{
  "num_hidden_layers": 16,
  "hidden_size": 256,
  "num_attention_heads": 8,
  "num_key_value_heads": 8,
  "head_dim": 32,
  "intermediate_size": 1024,
  "vocab_size": 570,
  "hidden_act": "swiglu",
  "norm": "rmsnorm",
  "norm_place": "pre",
  "norm_eps": 1e-05,
  "positions": "rope",
  "rope_theta": 10000.0,
  "rope_fraction": 0.75,
  "qk_norm": false,
  "attn_scale": 0.177,
  "bias": "none",
  "tie_word_embeddings": false,
  "parallel_block": false,
  "init": "uniform",
  "init_std_qkv": 0.0341,
  "init_std_o": 0.00602,
  "init_std_up": 0.0341,
  "init_std_down": 0.00301,
  "optimizer": "soap_variant",
  "learning_rate": 0.00528,
  "beta1": 0.95,
  "beta2": 0.95,
  "weight_decay": 0.099,
  "lr_head": 0.0129,
  "max_grad_norm": 1.0,
  "warmup_steps": 200,
  "schedule": "wsd",
  "decay_fraction": 0.704,
  "decay_shape": "linear",
  "final_lr_fraction": 0.0,
  "batch_tokens": 262144,
  "max_seq_len": 128,
  "doc_mask": true,
  "train_tokens": 495700000,
  "max_steps": 1891,
  "dataset": "wikipedia_en"
}
Each number is 500 + 50 x the weight over its row's rms, rounded and kept within 0 to 999. Layers, rows and columns count from 0. Numbers have three digits each. The size before them is the row's rms in percent of the matrix's.

# layer 12 attention output (transposed), 256x256, rms 0.118, rows 132-157, columns 128-255
098:530496539433425562521436440548461483520478463575563533485518477501504503515515554533458512642474432422623477503479539522494531465500554532538488544389545522457480496411451527454591489534426503572478459465527529592540548458569481454560481463585493441424485526560500554520486468483544404528400466516485463513520419505535562475561421497424476511478502478454476527469433488473528544446497
090:469537521541427561509486512490627486523446521431534512427581466489569491537457608466516429583509545451510578473567547488492519463530467465494492504499380514521523516419506576443519525443565520520587357599463523517534559490477445479488495519450451589540542531515528442404512522499372512418533435454534531502437500482510476482420516447489563412476520475557613412490501504524478526478486
096:598511440524532424495575536505505576579513561445472554462493548529474518423515581558484581528477453553343457441483469462533546513550537486523512559519528442484536411585477570510585484537529501592475470504556481475531498476456530498472392574439473527519498533494473530487529502415525426480474485431487461516560575498500426504586517462545521536510467438506524489491450482508455543488558
096:543522488520474525408502414477547563474596508548459426548443530614410560478439521499550550577469591519434514488464584493517470481518519551462556556459473511542410516527496551451511481592444547416552566478425515394593511568476458528546493533455468461492595602472495571460444496557472500444489454484559525517511499452554511562493434487391531548519449511499481591550439471579516487487485
096:389473459512442529410519506529521510401469469507466470512526460438524462615460603536535489529545545453451546440394524420529587544407533484554458484476449479540495545424627481497464564540518556568580604489516500483500432567498557508498474589487493478573485495469431445516482447550462504533402458512520484433470498525555580417585490556552526494476377521498432474568468505483468553601499
090:524465523410413480422517534396428468419523507466504492545488438423553480510482502513441473493501530499494446481451380471517437462493512480511561563526448586544489508443552523563511543405544512525516464358526489477450420521499499493517443495487568488502510566533467421474503438565463537507500450423494482435459526430507470503453487443545482632515539484477604547509487492464467489494552
105:489542492504511458499521429591533496527477527500559491557574468417498550570597483481532472558473472464467605443407526589587404525399547430499523452483487537514554480541509502552518470524549457476482476526462503526560443541566474468569553504415469517492589505505562476508598528549504471502571471482525482457568533646455510538438465576518527496487474457515530514510575446458420487481518
100:534489539532495483482575511502450421539458545450536495448480470482547566421467592467511512405512469582360493448564552582507529508464486485499527523537473497453532499507470462520540517463489467446483487405524503445470532483550532512468472425533543540574524442530527388444525564569596528496496524490462416556485498328421606482529553516465478520465481499513429450464578434503546489555577
096:560529551454471507466486461532532548436542494417529536425533537525496512466492478509442531508483472483449430506573558497478556442546487489490536480456482542471527501393575529488476520511506597527457319526484476414417536499539469473535433484475603583443517481523583561517437612575497420457578457432547450420560448540515477567523480573400520500454442520534491474583481491506587525510503
089:520521514493413558509518447468444545404567417493513411545464548568563584493482534533454546444479515459463506417453526504500520605466526540537488474478535477588538506653490400503508525478567485574550455557536465424463500557548415439480526430564511443472571493515491454460525510489475421562490526554500545537543486500461562502487472489466545499439514461464411402513480519445546447574540
100:503440511474628431523572496495514554532516483543501387451482548546496493483501451513517499540510588457504558496513520502492435505394466481541491532591450529590443423461480402574508490392447465464488401420566522434515510455512612546512524492502459496359417444500551524540551592522483452545492445453551462487603504482526515413531459468524511532538476576528486504519553474430537538464544
097:472443473594488494485392443539489484526559547479430420465484429488528487641494528476452514428470487608508532524472564432553580617466562442501541434550420565514574495477531494508492365482538545487526528609518492526527516424554426544511505507484480588502470504467494497535609577534483502585470480423516577477539518473515483488504411522517454457451466526481516418524485432523474540516483
095:504582429558564541511500492521550527529540492569414435405444553540560542478424550476587512451496440421479550386490516529475483513442542467489449509488467518440520620534543492567473494515534468431505457508488470487527512545537460410496457468496524472411434526459529546513518533517480511503570535460493575463385453445445536529491435456591605519419542493471506468396547485589530459461565
098:494524526437498536555517563591549595467483527529504497449487489497534376556554459431537539461530535418539534409499653545549503429507552559538587441432558529453503541550472509473454483520598555578486479490585505443505380536414484556500457506429432455582463477509553525557614512514587491494490565471586466520448474485500538526489543526510524480516522492471560525490508508505534508508524
096:573447586466463525439511452457420438460539533568536494457466563557471494490399480476530474584550531460464519489452543478420475582518480466478553529463542533507457476478508522505412509516482513569513508503589489569416566439511528538487591505576484488510568450486586486585538432608489501504488510449551463483536445471570491430449504500584386457459424475527453567554458519425441398483532
094:519569457538496585516496479454510533492420472446455475436588505411515489386568585464508496491599591564536492516576487473518533523442546584559455462571580495505517469525539486526518496389401491488460495551533433503459545489562524419516445469437435448582573472517520588421489508535595434500558532500467487598504463613534525500501476451539471501535503504502480477472449555465533510490508
097:491465417512560517515428531472502519520526490442638446496429508489452576516440521403472536513548518514534431513565508558425474518425499517497574474510538543551511489446560542490510486529421528484506490590536541406521469534402534492354452425474527497496507505499485466562536503619456431579421356491476496503583489511556501495588487594525502527564560451505541518479603543490490426458525
096:502481543527466516491521500470449524527476577543540440476613497507503485461399516525438569566434453482490513573452474462513460452494630502460600501488505509479496514580518585543471578495561473509427467552553457539537468474512490565592485476509456508474472425431484530502482464609456385483573513479452515423434556487478403528451514452507488475569529559508555539460440468460545530510537
091:440485549531548454488483575513497537404549438405441532537510423498431483476630524483585429468526488461480560396547508524538580531477519494496535522537407498531424557557447513553481565430510528443528548579548492527476472433475503508476446430604518499399463465492567435494505526536502520463533425431574539476541479464488517501474524548531442515535462470478404497474511504553483590499544
100:436459494439459549508548574554488501580529525475510479542443507410584478490556482513500438468479503503590411447494540504507551497551559401483518502535524517457475544477463559480416624564499577582476459379433482519480609492508492584544555540424465548451496574427483449506512410446514567449533535470467594548477506457518543472548471484511533489378493490534440477447582639539541440507502
100:479451579532406509522511593444485536528503530480478545457366433476518514513341558473513529384407401482545464501423478454546534485476555518448640453462576504420491482488446528470606498444432535445481443394515473419551413502455515492508434531469492519502502461450486495527522449469504524474506530500544404463443522539592482475519504450384494541485404453554452550552495447522499445509491
099:498492516558511520547468523451493492469564537536466503418550534550459555483467560425491546497531445448468495437503616417477486495451555435581448465517456430588434467466499513408357464494449550473513523393472425512564483401533474523489471571489488443571475517477565485563585463537578507429491506545510474519519443516558549509509468494594533415456497496497577490485527489525438485480576
098:493380465548485494468468465474495466460488487432536407486527385491477528570415493486472519546566467516572638452502445500554507453503516540477503608481576486477509551551465579465418446501444627397462475499487513538469412504509507502447533477513503538590546548508445385357519583487487541575501490606557546425435476489387499470535459539534549480418565499408494550465488526545529442552431
091:512464461523419540517551439429390471432529432434501461561420575492513434483513441406597448572428514528459385499440462436451580432525437538553460501466584519541491447499589546483557523426605482540509506572513521524535460561579502505568530516526505506553521473486559491436526543533498476481481509504507486452460425441433552588473485445519521549477503594421425553515420499526518513449459
102:487516460503523463460491442524425569468456439578512510521597491501490461485506523535432497614588466502483412414415493489455513505504478486539527458463506470494479459485420469516489392404383479465522472470536485593501567464481499458565546467530531534476496459354471382518454509477459544494516480487499578569470440536558425474505482544495501525522523385502502453471437482541521539503533
101:468496451427533457508413420477485503542391534542378482473433496466516507542565506514420522446508514534487573534533480489465426514425510540542499514475421485472497479487568523462576534567616511466462470552587449491430479511529485555453483520462568479505461503464544443472488491467490463473469534561479493476533440555447410436409494510441536483414545482464432526489473531398483534581585
# layer 12 attention value, 256x256, rms 0.125, rows 133-157, columns 128-255
095:514557430523482437543583507536462502497504384568524563498538386537463506440497441483526505495492549501458577499572468494588459470561530569477570529511505509524498567475477477476464529533650471487505435427464462541512520507515407459451438453480500494507486397494490469579472488449541475546511467494374429470512396492530498504525399606477554489602493488486467543559447485510484487560406
094:558583537436542560436461527525532534555467492461450529447540532472439392603486482614495467503499546486371521548567427490509529492589593526532453460497531569448487531491485501480553476459451446614575549466369477441502494558462408471512544529548407513444470419496516527434517509498469537426390538467533519570478477462485576510561616439518492531521589513548556596506469552525515470571444
095:489476512496519503579500538482478496561530512439446553501560437520529494446528458524547550467563535488514526453535497630490535564503411470513518462463544397507503540512518472455479499485504487499493481651461509414520533483505387566535433482408494589508557459534584532558529468538520460531459525592369458521519395411483452494464434535480402410503427571463652531509525379552555383482458
094:448524477559486466462425518486582521476560461480513529448587461433475503469476485489448512519530511548454471417527458441417500501459572485456498537464466474487496434589500519458518528458566512422508503504557377438481567475566537516520494492470517496461560527511572462524465488540448463486404524437460524560529505497406557526553525428496367499445558578537446498510399582526565447509418
093:453568489462528542442475516493618513515495575492420502413551505486500502566549545450468518498534483488543469489560555484538485530495484531388512476496462435569648446517476506508500503487495411429532580497474523514473471453477553454498511473492469423473557562423516531463565499566435518389560640490441508448543494583454515455481612470566524458398487461583356562547552538518449460466546
102:568485380475566515496483362534454540500558443480541541552500525459441517506458541467488477426381489508535445586551522571494606464521441566553427562381507465579480442470566569533430511527493418499608459467506456509537495593461439557562504563487402435461481434453450453475498523507536473526485490473454485505517402461518491509440489391435485514496477516535554561516486537561512500478460
094:576500546464496518482626464472544545515439526582548485450422538489485540476457446454444417457543479503579522441494434421564521423495609544469506425516439609531470436367455522572555545511415576523497528543547571517433572453568481482478553414693497446539557419524463399428555543530466465467538495497556504501509566510479532453466554440495515630516542496526515591454581512507505533478528
093:428458434557487446503440481528470477676470466482500454424477539492517513497514535481622452528506480551511468564481439529496451486477511469547525391445521475510523559401531502494440437498494567517522437448425520545569392429477510468546485531504553480455489576532486503476566370525451460478513428540407505460543373560528517466470395497482551499543465397516496474532575549462528452512574
092:442441515570598558511477513510509492568470537512549519437473499494542516474553501521508479474426581483482467431461480468583441486490537457497532512464491473461481508516482511541476529462532502549526490468423456404538578584508547490559422525546459428500588506538550541484521592416532478592469464525516568472557507519503475558417584430418415522570426451500606505542437386528441522402398
097:543393587507536583563543501571546494500480561502512485532454487459619604432503477526543479524397493560507537468459512561429589540423620520499517394468513457458543491515524513492538529472495477427530469526444465491502528582431594474560521494497514485535519554514460558391542436523479496483476457483548572402492556488471500447514587520410498624430526528497532508419512536472424551443607
097:545482493466549500565596519532583483463423529481535501518553496479478556442452428472502532442496459516509501468513469524419511462500353514490462457508437500535504479567491596509552474448498524361466487447522524446462547450461471435579496510544476419539471407399481506455579521487457487449536505494546559446483443525490483475510513476548545513433588626526495497528501537457561514567590
093:517517465498508513553575522448510517544572437455560462509511553562422488457481514522405559405468504403538540486540604453575435483505452450559570453514506507509541504468429463456429460592544466493468511502527506501610602492416478464456497463429512406498449486566483578391513498478374459544363555471513361490528418533547445390479491426544489486474466525539561626482536544489485542547474
096:513518437460478422556526445557482510548531389556513621486435548484418445570489476597506454524484603573504532582489500493512560456586462479558454507555550483501482435464521502492518482545581518528529506454479519500393520519475438542496529509462561438467451484473467426453459439525523484499461487580477454505529486460483619542530507485439522503549458623434526592487532490503421510431452
098:571418563541565417503593482460489565503493549471486561405494406428495534459606634480463582547475450508524456578478445551466532470542452503588616551584492473455532486483472436576524490393503517434475477440488488502470512426602525490577504505516470443496465505471444553520482481467598512501479469495435453552441447585510518527562403473455505482568502512393468504509437592580531504484566
093:543444531566517462551501547597566472455491445411529427500485469606433497458465540491374476422563531486535387385508573463510433497505481470550572442495517545403468446447427560514499502501427505562507451438526535463430520448426542594612534520550433524498531453482549456491481609463468425492555513552576610491472581485460490486447473478456510527481467545510535434478546621431465437437478
094:460538483435457589456510517593458503539488458490378541547519489485528562576524531476455529531506454529537453487568507459491445531539439513525483383571507528550516495533531533400605517555523499499522408414456568561519482400435486423439578569527553488460523471553572568448596419544475521371519511483526454461543470492412466456477539483528516564477572488520469555507526397544531540565480
095:527424513503568406494545583486537438483545449463507525500520506466316469374493506393448476405465522408515518598468557498413570500488416472467543501518433475455549450429505405526475555454518516493553456581544432438466433520524489532526527456473569522478532528418499568475556530539473499457563548557474566500557582452467489446468508506508570549513554555578508583571466457474517498529528
094:541560449489488535492516478476532582433404522559534519548494547406614472530518467547554496510543487444486487474511457523426508560555479476435495572399480483584558491507474483572527580373462411416430494526431554523523507395519586502474557520476575468507508403464462486515437493444542446567474440439480455502448539541525480527472477587564432524528533471498408510517507471511539489468513
099:516571432470452501435469512453508467492483573488506464520434566532455490521523603438533541562529472490470439529523495483503569511539423511508445465457548489597537425480563510477436436439430537394398471497577551545493494433436405479470515509418496498593508503438512491529615564534458564491503506470500510510493476591517511450501489520547550465429541454513571494548593519433558527506435
102:463469506551578487454462550468483536504532446520480432561539430491602432529566481506491485509581486453480577524472467445421576541499396584433445529511480477495510469476563524457432487459466459512522417566556481537519455441551532490438479561484529564454559589448486548457531485605525447467522530513540466573468498442404468524414493514543414488563483446648423511408536578497578422562470
096:475457536531370535501477512472504534470437572447547545481487555471475494466507524524449529509550505568464493407401581436535491510539526517507451459526583530328531532469510428488618456520558445460517550473594462446500638479431480546514551541528481446497425416408484413515431502533475542538443436441541532560596503484410482577517494488492580517576482482517450505475396513596490582504539
098:460505497529507561465501466516502515511524504563470399533500412506560585559486574471561498499511469462514440445510470559461484564509356529506584510511492497553455455560452578414414577475494495507491524438519521520551467436495555509428465406428545536507460578557552398544537552513526445406538511530450421510451475572581511442489463587535547492543492512578555421448489504534584493512407
095:513512412536567379486331500397489490533472450574487416537449456498397501523417438472529531483424574546527513485467448482523389568522489486552566526495513369532417538371432507442466516514504535555539477558475471510617462502493461515528459418456518540471563531350519511530516517546517460515540496518489477521429543495504542492480465470542474440612568491524490505533541421476441391426493
104:411391460564510552501465487431537454498527451462472419458607402485533521578433449483502532471574569497517506506488415477463483479414525464534573607477398485515495547480529503448436515545508408426532588499579390548559527533508525498476546565532449540467539552446495574580473453534510466525495579485483506438525443580477463475461444533611441521581515493525422513456388557537528494552512
100:513519574471535429576610457578521491516538517425506527484494435538480496490465488587479524454483471507513496515473530426468475486543530528508474469521452476470566514494523525498522462568496542541493538431499599500463483519397503539544490515494475518507366568513498472550475520532439551506414481519374591497491574502467460512504388384527471543423507531471569575506578473502493569526584